From a checkpoint of a small transformer trained on Wikipedia: a variant of Muon for these matrices.
Each number is 128 + 24 x the weight over the matrix's rms, rounded and kept within 0 to 255. Layers, rows and columns count from 0. Numbers have three digits each.

# layer 2 MLP down (transposed), 768x192, rms 0.0449, rows 123-263, columns 48-95
112138154135143161153164115132133140156172167150097125083114101143132160091152095115146113134148140115144117114126182127090107129106101135145070
194150115159167129159132160124083139114095106124153118135118108125108114089097141100105178159165082130085114112118163134106141073130142127174129
122118133121135128161139154100153153112142167133103212154105168104116114133144115094127095180124137164120139162129126112101103137134179140126131
128108150146124153122118118157119149132127123153137135129104124172119096136133134094121117121117101102128133134144100183183101186148156116126120
085109172151132152135120161148161096099111149202142138087126158139170150123129128116170133118103115097147123107108123142155097138116145114146126
162101114108133094110112137160132113131129087153141102112146121140152105135106081112145117138138145159150154134140112147144140094125125116157117
136173107133115134133102148142117161140161126139158110156098122147157145106148138122158065154132146112140092105106161151094163166082114126112125
104096141142111170128148129114120129122165128075108155096130130103090133110146097131133161151131133172121130115131108121136115082160154105127102
166128092090120130121152102156118155144134120153091127102129169142163146111142155115099133113125128125071113139186131143112120108155141183149160
110150183142084145115141124127156137168102115096124064107127109169141126114114125139107173144146104117138105097125170134143137113111144132107159
111079138126115074157148155088110135116094121111116109109095149119135155120130121136096186123135154135108162125109104113166118121099146123093123
147129109114120117144108134154128148133150125175118072137163087152154106070116129137137104100166100125131086106126137139121168086146131147128123
114105118110160136116127080164158147152120151146083129118157196140137154134107169150102128106142145112109104125121118093133124106155122147111098
137142158146132113134098142115085145116155146097119136176151136133125074128124149114117139105128181140120085099133136148147156126156112146112145
133109156148153117146049111145113131135139122062121128090099129135174096141092098134171155147127120158156131130086163070112134109125138137108147
139116113141129165156126125112094144138164124138106125144133098173107137151125148117103093143148125116133126149141093125145119131125165124175116
163114159138134115132132158137153159112123110152112138079118144138126163158135153105109170137123069136163149141106155142148158105100148118153137
111149114143131119153134104106118161142110149109119116141104155156158153089157157137132145142085145156127116155076123105159145126135164133114170
150131156127152128095124137105074109151165157161108185114116123105142107139185140125148109141132148142139176161152098123148118144133086156194141
156157129119118113144128120106123128125121118133111150142161120111146117106134087067130128159128110168162114086119087148118130111143116151150088
101121103146093134147095180132139147144140127191162145123149141144108157158102161126147113103106153101117171147152122153120133169157138106157098
145133082177148138157115119104082098117143132118091117119108139095136120140155114101184139119121162126150152199155139097112109106123148136114127
132124096057125128132176178101095156152141138098139157138117063115148101172142181129107123128159128129176128127134153110156103134137109108129131
138134162140117133130122153148093076084106102112118156178119094107115115116078104154178087078137124137136106108132105122112170106141169148116127
109069144131123106127157132125141105161132101137078110147117177159140168094104157174130121145119116147131139104131166150137124125120072149111127
099130121116131139137132111126105139167117087126105120097121117169142158127122154094095101114136098134120156169140139137124111130153100098120150
067070142082157161098123174154162122149116175148096129159148080084135120131113105080147119140127137112165117156103117127122108120139147163110097
133062173103121159106119175105084149109118105151111125162110105136123122167122120118128139104122141106137072153096152102119123106084089080100111
143142153123100141075181133104123096154151133111132150097149108115133113101149067127115113147127078101125144147108122130095137127137166137154101
097125123140122144134148172143103122114145105100114117176152142119139079084121059180139120145113133137131143110125102116075155093122165142133132
114111157122112134126133126149158155135108110144123052189107123114146129100146145116162103129109137116166099150126155134131085110159152165076124
137108121118163139131133072144124113154132076106094120071112152130132101132124147144147131123122135098116132159140117128126169138119136119152124
117125114068153165140134114122139123093107138131108158140118120122148116105092130078132158117112096132149117118119149125118095155163177122120159
150135139155153113102120138109144131114146132078125146129083154142132137107095148105121141111128142131110177126139124153094095119156113150181126
126186126117147135103081131087148163122146150116112120094126123152115131117139116121114078127127131131127108079169127135106107130100120096117083
146154121094133157115123150114106132168141130122155107139117151128139192151113107126109122126137105102147122117096068123121148155157138134152080
174109178127105160112175188154131105153130141109127108181111167129121109147135129140137121140113122164135116120099120141156114139156147129110137
138128137127137120110190131112101148142122097105120159128115096138110128130113125157111168118129106124110160126082141091151156139105134123110107
143112130105126146153164136142108127146140135145110156102087099150136132139158173155113130115122158107155109100148142113144166132145144155102134
124100100136149155143147132120072168122160147126114116138092130164133089109134152122135105153103132153123119128134128124129133131117123135107094
099157116133143106082096119141113144146119117126153185135117126151099138093137143145145124170093091156177123098094155138151141133103149123152080
106144131108143118144131161133121144108148121096149088100141130124102089164088134089092130140102100124177137146132176149146132133150134158138105
133116142110147172168126150135138113135150137102111135152106096120145123141114134105123141172120120152155102129118121111167098126179076157134109
124106129103090157129099130050120131144135122160118114096128098118112120196132097128139174155107169149132118131130156127173110141148146121113147
126128114122092096161124127093131144173104165108145121107131161103135120147150136125168097126103100107108130080111130115106132109131156149109173
149137136153115133109129122145113127093131132160102112154141146113145156153177103122130116108142139162142137091121107170148105127122129123176155
126136121091144144143123128131155132076132100123116119170110130105137117142129154095107132125096138115106143111115128113135129133118140130123136
118105184135147103086107126160118111091150128162115118112107145077132136090111099160103136112092141146135134055136158139142130134129150138096129
138179141104137182132109100085107101128143126131118161147104129151110195162144114105111174165092116140117137148132151082157091144171088125107101
150115139141118119161129109127110140115143091150123098161167107167128149133147126117152088104103136101137099103118137127146167145114116120166094
088136146123152149118154116128123150093110168146155158114130151128137127125134134120124084119139114173132100104178108117120130131159098161161100
133115155134135117121123142105135145113129118137166148130100149091135135148099096108090132142099053141091100164108086120098101099150099129101142
144109129129087088114136128120126124137108111065136168171124124143152132143157171126137116094132136066112080098148079137156126153104123079125118
151121127118148161150094132135051146144136149146155071119092126126133111095114157077086158087104128117149136133153099120100124105131136073074163
136124139138147141111130093127109110114108157125127132142119178130135084116105141178119147164127143136143131127154127105110123079130132113129138
126116165153153107127147126138144098113096130159084153131111142133124135091097108124142095100152152115111138108064110144152121087097163133137120
156074112130086132089112130123139099151118113113144129155122166154101117120102117151102103077110083127117120104138140113155116148078141126109115
149135139117113083103130127114140137125119174137110121145155135142117151118121118146164165129145147158120175187106132122123128119146159120099128
156153145101159136085150163130098130070111094165132129124089121135137148112180147142125080122140097135158127128199153142135121142158114124134120
106128116138190100091132117146137160084112094127154129094133146121153146094124111145146105114120128130084139115144107114087121104129157134153111
166162125101098105112149121114151173123119153144109094128124109145090109168114122131127110126122149116134091123114122179110148112098146136135119
066125142177113128102105147162111160102116139101142134131149125140128111157107097123125124119128049108120135164103124115137106102103143147127137
139112107093116115130140148081128130143117101083121110140130111148144139163124129141154141152106102151140150131142135148099116169115138105173093
121125088070139141096140147160129135094137121144202072162126126128150120141084157104126141121109118161098117101130095121176153126129155085159137
123112127104125119150105139138119122115155133143157167099111136165141162130123120109151124143145163124123098124134115184120180112125099117137114
131135148163094170106153124137096155098092147132085118129163103192111138053140124149120077127129146093106153113128097130126135119101110149151127
139147148160147082118150110112081116107123097122168110094089117135189134159113130126144107090117119128181104059106129201173161150119168157088125
122102133145126137143087125137141130145106167118144074120135115134132121172118142127079118103134117186150106167122151140139134109135128079123132
177124081134147141159115123116103125125155117129108110093153136126152139136121136132113154107116126136141146137169108139139121129121147075145165
112146093117116125131181105172111138134115126135138117167124134122124182134165115129126157114128133113147095119125149142092118127145136197127142
133106141161127099114118131126110114142134127160160094101153106123103143090154116129144125124125159159148123138142145141117135115142169102124119
142163101117137155137141128083123153098119179113105135115144128137156112174113082089124109108137130106133100094125138107159122156133139114102155
134091133141100133165162145152125129140128104140095113135116100115158141107138140126137104140136142154130136126145153144161132120172115124133171
104137069145133152126123145129131164110162175141138170136117122127150147102100112143119155144117097147131120162124153138145123149156137099107118
139169145151160174098176149126136175086154093094178130140118127097137113148118154111107106116149105123143146135136125123145177099160155129128142
118135156161155160113139088116136072144136127127075088064117161127133125101126146155129170141121151141147096120117136130163175117106156094096097
105130131130091106122125156114138132113165125117142131154109121118116117148154156185122120151113115169099119160124167131142169131145152131120122
143117115132131139133115122112107098093155186103118147147171111098123120111111172157127130148150123173147152152117157122131135143145082153163124
168157083136109120124097114122149103141123129108152093154129140144129104123135141109126154150138126187085158100150128137078127121118129150120134
139154110122116156118138132122139111119167111141140120134160172131114173150113098112140107135106202175124130116161154120119152144110140160160148
085111193141148199170089128154148126117106107146139122185097128145136157142105167133135135141115164172137105152074096119147100088148129115122106
136109148123155169111134143133136131129089168148144105138109083116127130060124148126097116158127143157117144134112136148105096160116140156141137
144101151137136126155139126116102141144157132096154139084110150124142109142156139134094101095135164105093108151185142100136174122122106128058161
145117134107142165142130132094135130140130118134141089143121162150106143121151155100132141143131109133146136121154102140140133149114094112176117
125096134127111118145136106106152122072102139082121097118096173158151094103148128156166111130179130146155136155142123135108143143143118121121133
129132188147132126099161129142108094117154112166118158127122138093154153152059119147096109124132109127084144107117109146153124133144154150142111
163111098141109149170150181145114108119124105121169135145129126133143136114132133126108127095157152173181145105134094137184074139078137137116114
141142130128137149120161141182141147107120160115140111111112162125111042150096098121096134124102078127122150152177147109125167135150141141161137
142123121148100109119178128185125114131081158113163098094109128089113110084132096109102141162151131139124140157112079152115158154102120117131138
152116124126157158114106135136125139136133156125107138105128091098101092144128146128126176108207075139130135143122084141161093180151110124114131
135101161126086142124125128152161148135171129105113092113109085173126148094127105118131113148138130103097133131136110119139076130125122174121076
154104131138145117129153111064130154141144146161150107104099125142143121120098148089137118151155145168120101088074122139147132123126098095141159
117138122123111103130146130091100140137153154140180102092141149129138125136159177147152138132111095070108125136112109141118185205090110092160123
163107177105105120098137149126099148138161153138124081106169179115139095119162134125161090132119140099181106103076094128145143152110160165137108
121111098171112180124121099118107161113127126065130096138114131124126118089121120100153137151128154189132107200125117130122083125142127088143125
176131084137128123115159100107115174143087131146170170157129132105156141108149159087134113123149136134118072128124112109118095125175136112107139
150112140143141160111130157067196137145108102115140151145085160174103104175152148118097104153091145153133128116112099123148143127110105103173125
133124140106113133142128132184098118159097123097123129156105138131155118156122114083106137110088105111132107145129114145125137140133137166110148
129153087139140089178116135148129124181136123119147094149120187137118102120127095120117114136149129120110135185129080151121147134164096111144121
132168144173166152145080117158136146126136156125152117119140108120112092116128103163153128144085124103113134096118088120190141107141154081160080
105112104136091189117149083136152183134120116133140165163117095122127163120160110110124149137084145108147157145122103115130117139121193132147141
108162146122119118084075122104113132132147156110133099140067138141155118143160098095139144137105103199153160130162119140123113067066143110139100
134126129118127170153109108132114125135107105125127179157134150192134102149144092160111148149111139114134093167113134105109152122133154133122105
158102124165140145164158157128087175134130105109113122159164119134099152165094150103142172141132160129103094166120152116100129087129110112111101
111113125141120092146155143145125124147157128136076144133137142190117099108082159118141089101121169126126093117090115111115118104117107139118082
117101125107159185104128088128110160151112138122100105114129123126102105120133149143118101100103104067135101113136146121162093137101158095139081
136099155174109088159105163129129122162121150123112069135115158122114109131138124073146102115136128180118213148132112118119131168135116093140128
157148147118165158075130107147098112140135115126135114130080109089114127098153123161120109100136156122150140096145075110104154139123142098144126
125131160215112127100093133122176114117137150133149088125181141148132122106119113111082138142129154154125140106086090111152117136160144122140151
107133089168125123150142118170110134142168124159179171105189104079130080104125110156161103136106118147158135171134064161126152133124137145129117
121123117106105109136120116149112094134101140111132138155117133134122101096129141121112164145122161099109105155129121125158124111118160217122154
120104116151128094128109133117126078115133138131126127142112137077150131073118116162169115160136134125104171063123153107128130178130087132122147
174131137085124169106114149123157148133189109163116162149153139141139111120133109148116117128117158099124141116120101117099115187164156106144154
123131153125126079098140135129129118107139167121113110127091156139144123108123171152185112132146126128100096100148137111086114105148129118133126
125134150154118076140097143136107115128130134169119125107096105148161158109144137156119121135119127118177130133117104118120136086130151118173077
086158202115144145150137153114101131135105123131118101145140158145147159134084116136111187147139116150129169138120103192108103185145136125117146
126088134147142098113178118149115138163142127132060126106140113145167133159164126133173064156146105160116171141134115095115128144132126129088164
130107118142100158119132078155142146149121141140120175121136141143141090147142143123079112114089181124107135142116103151089129111124122090140128
085100150121158116129124130081103149186130108150160122117165131123125184110176109124096134142144094151188125124112157128134129101119115101134154
102120118118140147144141148095085132124123144100133138110183141152107096163125160107120106087100119161130128118084118135158152128112171103127155
110115131096103182099125150114154130123121119126152141119140161158114120136134110077153143077096128188158081089166143088120105136109097114100110
087105106120137120117186138114135114085178095127118126100137135141173136119106134161141104112192131150138112105155109083114153145125136112158146
160107108123116116157121154108144135144125097122134171184142126160135163145109177157080123187088123102112124129128159129117111171150141160167173
071112102165134163159159115107097123147128119132099187141115117154079131135137150142133174128118105146152099186073106120121108141112103088128122
119104139085095137147128150104107135130124139159081082118143149168149133092125106145134129152134152133102123118128131158132128137151112153078120
162155168104123093117131068138126122156126119125090149143120122113126118102129126163145106145124149129123144139085153129139116128138108083148157
155133145159138097122095084108142185119123118137169144123107153130130123164137104142101172128100138137113150142174088159108127155155189135113118
096159139139151178121142100128113109105136138084177117115094134108148127142112100135149116151131083172126123127132114122132140153100141117127098
157089119096157139108153143118140144112132121143134123138098126161118115138112147133137133122122137141146124140118105100144115124134125120126120
106122164084124103064105099106141133117112115100107147149090150125137121111114113189116135110088147122154146110106137114134109137165127151087126
138125081090141104165103138145108132166160109118154125115161134090135127120142098109105153117143155159134147113112182133135146139106165133106131
110127117090154171121145153141073102162116118128118128108142117158101101094124090117097117121131103113145133115125169120106134104112101131156126
093102126135091139120115154120115135140159177185113134156115113107110110160140161160068142166152156100083147122101142116127172173164089123157111
120125071115137127113140171110132114137133121142139131076147158110138170111127152109125096094122118160103108071168094124125164110157091135092100
156088156125140107105169115113136115094113110098112122103129138114134134136139115163150148131131113125146160145105097147158160114173147128118111
138091146183104168132082144144132137161122111171119146103145119130091136177116114097092143120124114119148152127127142142169087111105131155111100
128100121142112143149111155129134152102123099119113094111148134127146168104119084123091126143175158120093094135122132106081137077100148161139103
093083168125108132123181171162145104130117148139117153150151189167111109116147134116087196126110108142106139138133133118092116134159117146174117
140155139081138163128115109108147132125108106116156157083135128164108101145165117197116149141127155154134103080139123121136099113163154123136124
106144142147110112123123129115095104142105103075127122121092138182147116133067123138116090151153072142097126110115148125131166104127185113161128
171119148142099139123147129127123136129120115151142095128111133099157110147125145127092123112116143129175126098116103135145122103143142108131100
# layer 2 MLP up, 768x192, rms 0.192, rows 124-264, columns 48-95
109144124110114132118128171103119103142136134148109140120090122085122129163148130115134134137139124136106073116129136141132082165113143101091141
159155156154149086158155109168166135131116149160166132145124122126108092098154128172129128129118117136112114167125126139098143159153115125140107
121128120135137112105086087130126108159120142142113108122139139128138130135097157162097107113138117103102159163163101177110162157084197097099124
129144141132135126129154117128130134118145115137137160139122169130134105148123148137132130128112115151145147132163111104128145142069124121175121
164136124144136110157102120115181111128093104134133138139102091128156118123090079105119157148123141123132099131163127159143155102149132087162128
139140134099106142154197127142155113116118184153112145124155153100145142130125135133128129125127095139161125116146128124142135130143166139099087
128122124160091113091112122142116116149151136111127150118109129086116106152142119126146102146115107137122114096115115148132131113119114132123146
135142156116129146070120106099134185115117162122147149092094113134119115144126114162154164126074101093167122136094136104168140157107129130127121
141092095129154131146129115105167184052141082124093136129161098156147133168148112153157111105092103124170143149141074122149147150101107149137106
138141092198132135133166120089130146125124155106100133158109120197124114117125166092122104147123075153110142102132146100108139124167142125170110
143148123151113100184096110081086124135150140127166157103111104146089145150170155137105130119153083104120117127112136108150160133081131109139132
131094132115130133088101118070116115123112169131107146137146104119114171135106159156131125162151131087110068126115122128121115108066122070110111
093190136125106167124144142155130121156107102134130115075118104116129137136117113138161103168093084103160132197140159125122088119104141122129129
120147104094144125119120138106118160126106122129163097142118124156129144133128109078136113125120085083170113103178143159127131116090105091121153
112131156120122099092123141133161136132102154145136149116114153077126077125202114172134182118102144095117147105147140137156116095129083190109110
114137125123100134117149128100089104122135139137127098163117073126111129146125113118108089121128133107142142091143113124150076161164148080128114
131168110131100166146130142114135143132137152164141123182106088122133107135111133081118088139104149118129120140118127075099137167142126142131160
143107134123120160129162157063164147165178152173133091154126118162110145114112082099079123113140156105130168081143117155091167081089128165059121
142140102177119113132128124088133196114149111116150096128136137116141111148119105121117138127151081136119147154153129107090112125110133119124129
118139141130100100104139100140132111097158161149127136112083136096159122117131089142142156206082134084167091103115135114142125109127112179091146
124130142136142160133081138121127131146150173126161149167138146100117129140093114096079099115123127094116145085115132175172157081150139119092103
149118153157168090123086125161173097104122106112167089099152161154106129126159059132093180139110162107143116149120113134090150149150158119128100
129173094161112176125140105128116093167144137132137150159112145120099154150143185111113178147111154098147129121164119165145174149125125115173111
125131152157102145135139119163130108130099188090143115121134142131124116122123131065166160100106140139135137152123083124088116137102146118135129
153108132119123139081140174127145130145120106152153090146142160139094158142127129108175089176143093122147141144132143106149171141121155144183140
146095109118138148166135128108112120119126137098087121115077154104165104147156137150140160105134128105140103125120145114157138148139100140118133
124110157127136135157146130112099100070108123123139142081158120114138120168161157146104139166112135098120163128141125168114111146131099149213168
111088126166156073123110126126109163112093154098122137148142153144154113153136142157111081192132113132059147133116113129158136144142118130136116
124131128096114118126110119149120129141112151122117141101134124135095146170127127093106114130110134118111155137127101144160132148118095088060146
135113138145113162121124127137123142096176135095136154087127120128118126145119118078143158104160093132093145153132098152100157111101100098128166
108147105161117159142138099091154115146099128122140095095088082143150106102136156128146146120114140122131152119149134125096144159096129139107174
130112115122113133165125094179110156170128124146099090122125147146108150110170155104128164136136138114092163155165117115081131142145160108161172
139106145115116092155140071139126117128143141112108117158118109112140098126128130126127154109125129129109094114136096105155149139098118137124136
144122090123169140129154102173121121113105121118128160152102136099141167116149083120116158092128119100125104157131134155125083133169117136144118
108099121117110144147149154144149105090130140162136158102134109130119113133159128161139172125137160101133127131130131146166147122120166111137144
139112111143182131125120135156150122104097093102122139176092136112098100174139139126186170133170087123166137112126131152146149122145156121179111
106159098143117122132141072114139120124118154155137119151152122127102129114154146148132147123159061128165118112113147103191128093160127149129138
135171159137115085102167093112146124134110137126111111157180165090150158147112106103137133122150109127130120115139119115154115118136064108113133
125123107157167105111139185095108122118091102152120128118115161115160147099159128108137117090105115136132148140154116113134121143174145120119141
130116141166118133174108122165204108163100123064154130122148134097137068137109073157133128134169111104075168139135110139103104151152108094116168
130124158096075160130101128130127133110142129154100106149135146107112126122106146143165113130104120123144148124110123093147180136173130113127066
116149152120126097151112092119133131166120163087132142091106127150084160141165132165091124101079129121101135116116137132126150089114140120134147
135130157150122116190113100158149168119104133144131157113098117152156117147174125119148096124124120112117097148152148111137136104129132128196091
109131172118109167148091124105129097128152157116150155145126156129096147111128155103146113190120145114086155137158121117182142123168112067131128
140108135133130158178115090134120134150142112109103154146143116154131118145144145137091129129107134118091154141128124137137131109081173147158150
147108143154113089148106146153090133144103169143139136123117158102135097080123114155146110142151173156132143155115145137132165117098106074114109
097104111132163164111116163080138157125127142119176126164106122102149125088151095136117093135148151131132122120148144089101085174195157095168133
106114125117172124116165116163146106147149128128130137113129104112139119073153138170112145146166131141125091139128134160141144106098125146118119
149123140143141117127116140128089117106129116111106173176124129114127107145134152142157095137138130148144150132106092178161144141128141136087116
143089124123152070119173147143163100155109111158159121165106127145094114050114126115135116100168114116094128120164117157137156115139101103139077
153149128098178119130160094105155101122107149121124115147107130111127147134134151140116126128106184092122117088143167175142147131102165114134107
133117143174115138104134133142119148074132094157142126101094135134171139133104119143120155121120105105123123179085179084158148116136140133128175
094130147104166127110142091137124130113101107109115160141143165125130100136139186155116126115093178142156112124145122165145193150125125135136121
210153151172086144159139163136101112109154125102123119101144105164115163124129118093067162105141135123132100134099103125144135149118098135116171
156143107135114068129131159079109124130131146150132125135124122117163175153117144135126109126113131141148158102116115096096101146134115085127125
067101131109115140128143121130141161106112169133151126097147118095115105162118098110084104141124170110138088143077146113088131131150139109120148
131141137142141159090091119136147152133149101171162139131164122095104109117132095070068129131152105133109112072171126132091149112146145170140088
126130118146108153146128130152136087136164128106108133140147096076141134117146127141165122112123154102145161094166097132151153139150167138082110
075150162118132140140125110152092135150094123127166150137139136169138091121188166145094137123138126096132138128115151091129140143114108177138118
090118125113143118115152117112109090120073148120104151093153142120115094123154119129101139114145116135141109127139144125094138151170107145144145
179104106119140100178147141097120097125148134135138137146169136095099162162151145123142145110168172148158110125109129176136131188122145099108138
112125118126162154160146102117106140106140153161133136083113141153110109123165138132137139075168166122108095143081122107132133071159164132086107
121154140190165135169120144119075133149156144099155100125149144089142124129137075165117137127159146086148137160120184137125146149147100129100179
112135128174196132133055139134111137169066129126114097146117151150104112150129112140083093073142140169132097120126123110102155135123136151132104
161139136114119069153112115131144138173156108101146104113124088124127153114141130155107113109144154159149112116100122130104134103141155084090189
168109079125149152074144181149135193147163140113128165112094123130166152139129096102114151196143102154138124144114126066077134112130091132130141
143137098147154145133142156136138133161141140134144113129103137099155151108132149098138130088123118127110139138130142128142146107128091137113136
151134143146100097095128134073117131133118132134166149176156108149164124106110101128128099137156096131134115100154170121125181146127128107136118
132113099154158087136152107117099132146140091184103179108100109094173158121122162124128115124186121162141142159098134074123112147142118117121110
130117124161086145134114115129113181072126138132111123109171144117132140130133110108135140115134099171149142129079118142095147126128120146134167
122129157145105123107148120149138139105110098141190137133182167163102083094159160089148128130104132116122090130088107108111093112167138113178159
134103101170096103174113140140091135126100125123169119122130138117133127095105139140132120139126119090171115099150120148108164116132122127193116
141103115142107104149147118128152126162128136102113157169175096154141115101118199100112131106115131139118144137139122157139112105079098104097136
142062099085104121120157120144147111150144124150184125114124113132140122144123098151153114145123130150107116163129170137110104126077129155094135
154141170120134134169124114114140151146144172123106159144144144128102138181136165106165115164122131122129126110142155159155122160147137108126149
111104133134123153111154128130112109092111137145125155144146128139107119099106171132161129134088122095127115128149146132167109116148113157111112
113150166136107102086149150100097122179128132122099115162106156138126164128143116130116151110106125124085129135130113162196137122093113124160173
125135129118145103110176153147087122090105117181131139153100138131117127124166111128105123145129097152129129138124123144153143154099137143147186
108113105099121082113152135152129131134099103126117176153128104151159057116109167107149115132137124102097116135098088117118144079177147129127115
115134108144084106150104149097119151110146156133125109151112119169110162139163121141114104103078111129136143125147125128131136130103117148117173
094115129164119130111133136132126129089102116130130099156077114129125156153113158133120124131162100125155111128139104133096131154096134174180136
146126123086126121136117095137124099122165119153137135153108131146132125127136105111132107142068136093107141098139106130123134124128160120075087
154111129114113134153125113127127139141111136146146141162109068088134137071151140128105132135136096117113106122111098130120153142132170159088155
115141116124119124131114140109139132155131113137117131138117104070123147161117144122147106152102125120135143130138111102125133120102142122132137
151161130104110109155147088150095134126112155131100126138140103140125121103113133104132122103137109103135145147131140104105089119135156134135169
121118100084154099171123141107117116119153135137119140139102140126171156146123084165108119095110102136177127138097151120114162124137146150110130
142149104107149104093135160083157101096173176103109152141099148132134120138093130085129158131124139103132112146134152088163143160079088121135089
126121097167132121162107131077123133169144114123103142082139099123151128173158088107156117149148087142063140104142128154122112147150120190133119
095155128139136099071133112136129099152092104124131057181105105131120174119116117148142113127153120155132131109176138128143158105127109115123109
116138141122119113160126142108105137100129121120142116138078191114131147124112140161093157138118128136147122142132111119117140137127118121120151
104133143185103115110137134140103120082128144112140137114131149158116121137116084115135148123112108133099127108150132115120123147113135118119161
148127137115113102128165067136134115109143093150125123138129160103106147128143117090124140132107109138148157144120125122121141151140133168111136
151156116096141151108158158156118066145122118150166165141115161117097132123168144120135170104140138129144120094174106131123076109151109162145134
132105107142150177149136098155104115129128148145163099151117151077124106188170122130139133088149143149127139101089114153123182160099129091062150
123117118136091140141122147167099118152103136127098174114111096116115125142122140140143112125146162087106177151162116126117129104117132092125091
100120118133113144145111123188110127136121142138094142121122102131129141121135102111126119125165154108116169138149129134108171099139143181100084
125103134161110168166142112134139120091122142125095128127137144146153175130160110143101098130167121093167140100170113125113138141097103093098146
125130134111119105156138136103160098116095105127120135128146087142157104108120114117114102129129111157120125158142123128123122142124134141161131
118149122137136107123151136151150090083112120143166136178124129104131152093185144150093144130166115099149128079148154102026123136182102164164119
131149148133070141133120081115102137121143120108149125134135129157120151157109111136160106107106124178099116101131104103119129101115142125162113
135074121166119154102131102131110138117145132132158109157117092112143121110102098125152133122174170138121137154102113103110153135128141118184118
134174141152119097150185085127130168091107132126174150130194126092122140101132103113099097121109154166152118105130102148140155139130131146095153
145113188143126116134111172138148120080123116121152146086150159108130099114116203084107176171132104118102121127080121146146112112127131135156107
149176173203146126147117102103152141161102075113175139166154096131087131149133099085107125143142085130089080133089088103170117133089110118108100
141148126131090088134172156132138097107129135143132099137098145151127101129116082141164136150157137157127126131133105134109127109152091186140170
140180114102154096156145141135172155139134119185132137098130145100124115121131096149108137135097158112144130131141137137140133066144137147151121
140136134092129120178120162151115128130139124143141108069119131082154158153137126092142160145111122142135124134146134096070112154124108132115111
101103181082142099134123151114099104129095150132169188083078097155111110092112141106145107109138158092150100149146157121140162095155115122109098
123125150166112106149132136118193131159138111117083118129134099089139112138134143108152078136106138088082159112109098186166131146083156136083157
123137103178106156120132136090098112122084175157147153170135153122141108127100120139110110128122112153104125146114090104093129125136132080129106
089157140136143093127074084148106132113140133095121153139068112129171116155172105128130074150154139127140105102158157142120171128152148092169137
146132118136166114088111144061118139130114113087140127142183146102150162148144124102083129109120118106115127142103123115127168088148105099136178
154164096147121142114133146146150129128107095073116182141134094118095132116117130107127149174135126108116165080155142139105155140121169164118123
087128146147141106121131087109159094110142152120160146161080156125145125124134123130130156137162105142133155112157124176126140173094164141121102
154126132114149091162125135114189108106132114129154112133129137110164141126175148117134070100126084141095096107163150121125184117125136179148093
141145112109136103125116141115136133136172076130159160098170150140153115140096129118124101138133088106172097156168111097088111109194109120170094
150097121092124189123103117158155089089117131131123111155090087094102176112167105111136113136122173136154120112143148047118114142113119160128137
107144126144154128101131120144165131103095101121116145113100169150115113112116179168153140082109089108084114135115116065104135137140168135142089
115154104119128136055124143124130086153145141153143139153124099114163084118153127111138134125089132112122137112091139119108139124144128134163124
146115125104087113136159122167138173128139142139110124147113147107145129151165107153098164115106124187111114120101134140112171116134136138079108
140147167155132116161105114145147139139115080135093133131085122126109112159184111127118147115115100104090157147128122137140105116117123151076107
099161138161126123117094116190146147154129138100146147109104140086131093133143125126161118121130135098107110155153124138105107119147102138094130
185130113148150118120149122180148109125106115103150153121166152097155072083119135115167120138102124140129142128162166162087147138149117095157143
105131100153132104155133151110097133140138115166111113166129152140088122145122121145134111119154123106166079118161130108108171135162118132088153
098124099130146178095135142069134142104187089129154090132129176138172107145135094115131124100150082093152107117094140151121149076142154144125168
133110089124145138141146123148104135136080119107087144139126102132118119144158118088129108114106179115120168140138116114116116117145103152152128
146125186121181188178171132155151182079065118157108114160139102077145110107117108136112126087161131109159123090122143167101155111158174103109152
170132105145125130158109114104139125163106140110136123126159126103147097125141134117138110124148073128135160108109139154126122126107134116156144
160134080132145098129116128117117156116134147134185146124068132143087174162132166108126153106124103160088154141127128140159127142155098103150133
115150116135101145133115185108151155122109099112149152139152140210099139133119137074130124117112097119156094090091162118109079132163132123104145
116105110129117126138146145081164115118122100123137150143133138087122141092072111132121105157115129147124138079141142145133140157137137098110147
107144120069165116121082149130152179145164133101132165163114137111154172071117090123128117104161110167107119127143163163080145089118175172125137
141127153106107126132073139124151113123084079118120127152121120104085143142093092128073114164109150131196108132072102131090111099125190132111131
117111114136095164149117117153115142165118116158115119089142147128106112137107131107141162111144158118152149129114085137125158128100093103156125
148135158113111125139131107079120154113125156118134156135132137134109111107118134148174120144139082161143121122140148148150141160155090081135106
149135129141085137125155097139114141148099195133117121195151107121120131119152140101140116135158135163127148112115110143118128123130140185120142
150111140143168098107121112119082190138113107096131189147147146103108128140115144099115140129148110148127112078123126195092133131066125106115099
109112131119100146110119147159115107122144136121118148127084180124132133153115145117118121147089131121165122124136125119126163119143127074095127
170116150142139121102142156090182130113120097133149121137159132147124156070167110105144135190130136100131142110130151127151132110144134168138118
167146151170132122131072118083124147147104134128116153131142138148118137119122145098118123113135084145127125118114144108123138150132144068130156
104153102132126170117098136102136086174137167189127115129173133147094125146101137170079156124147129118137093113135143183097144095146170145097160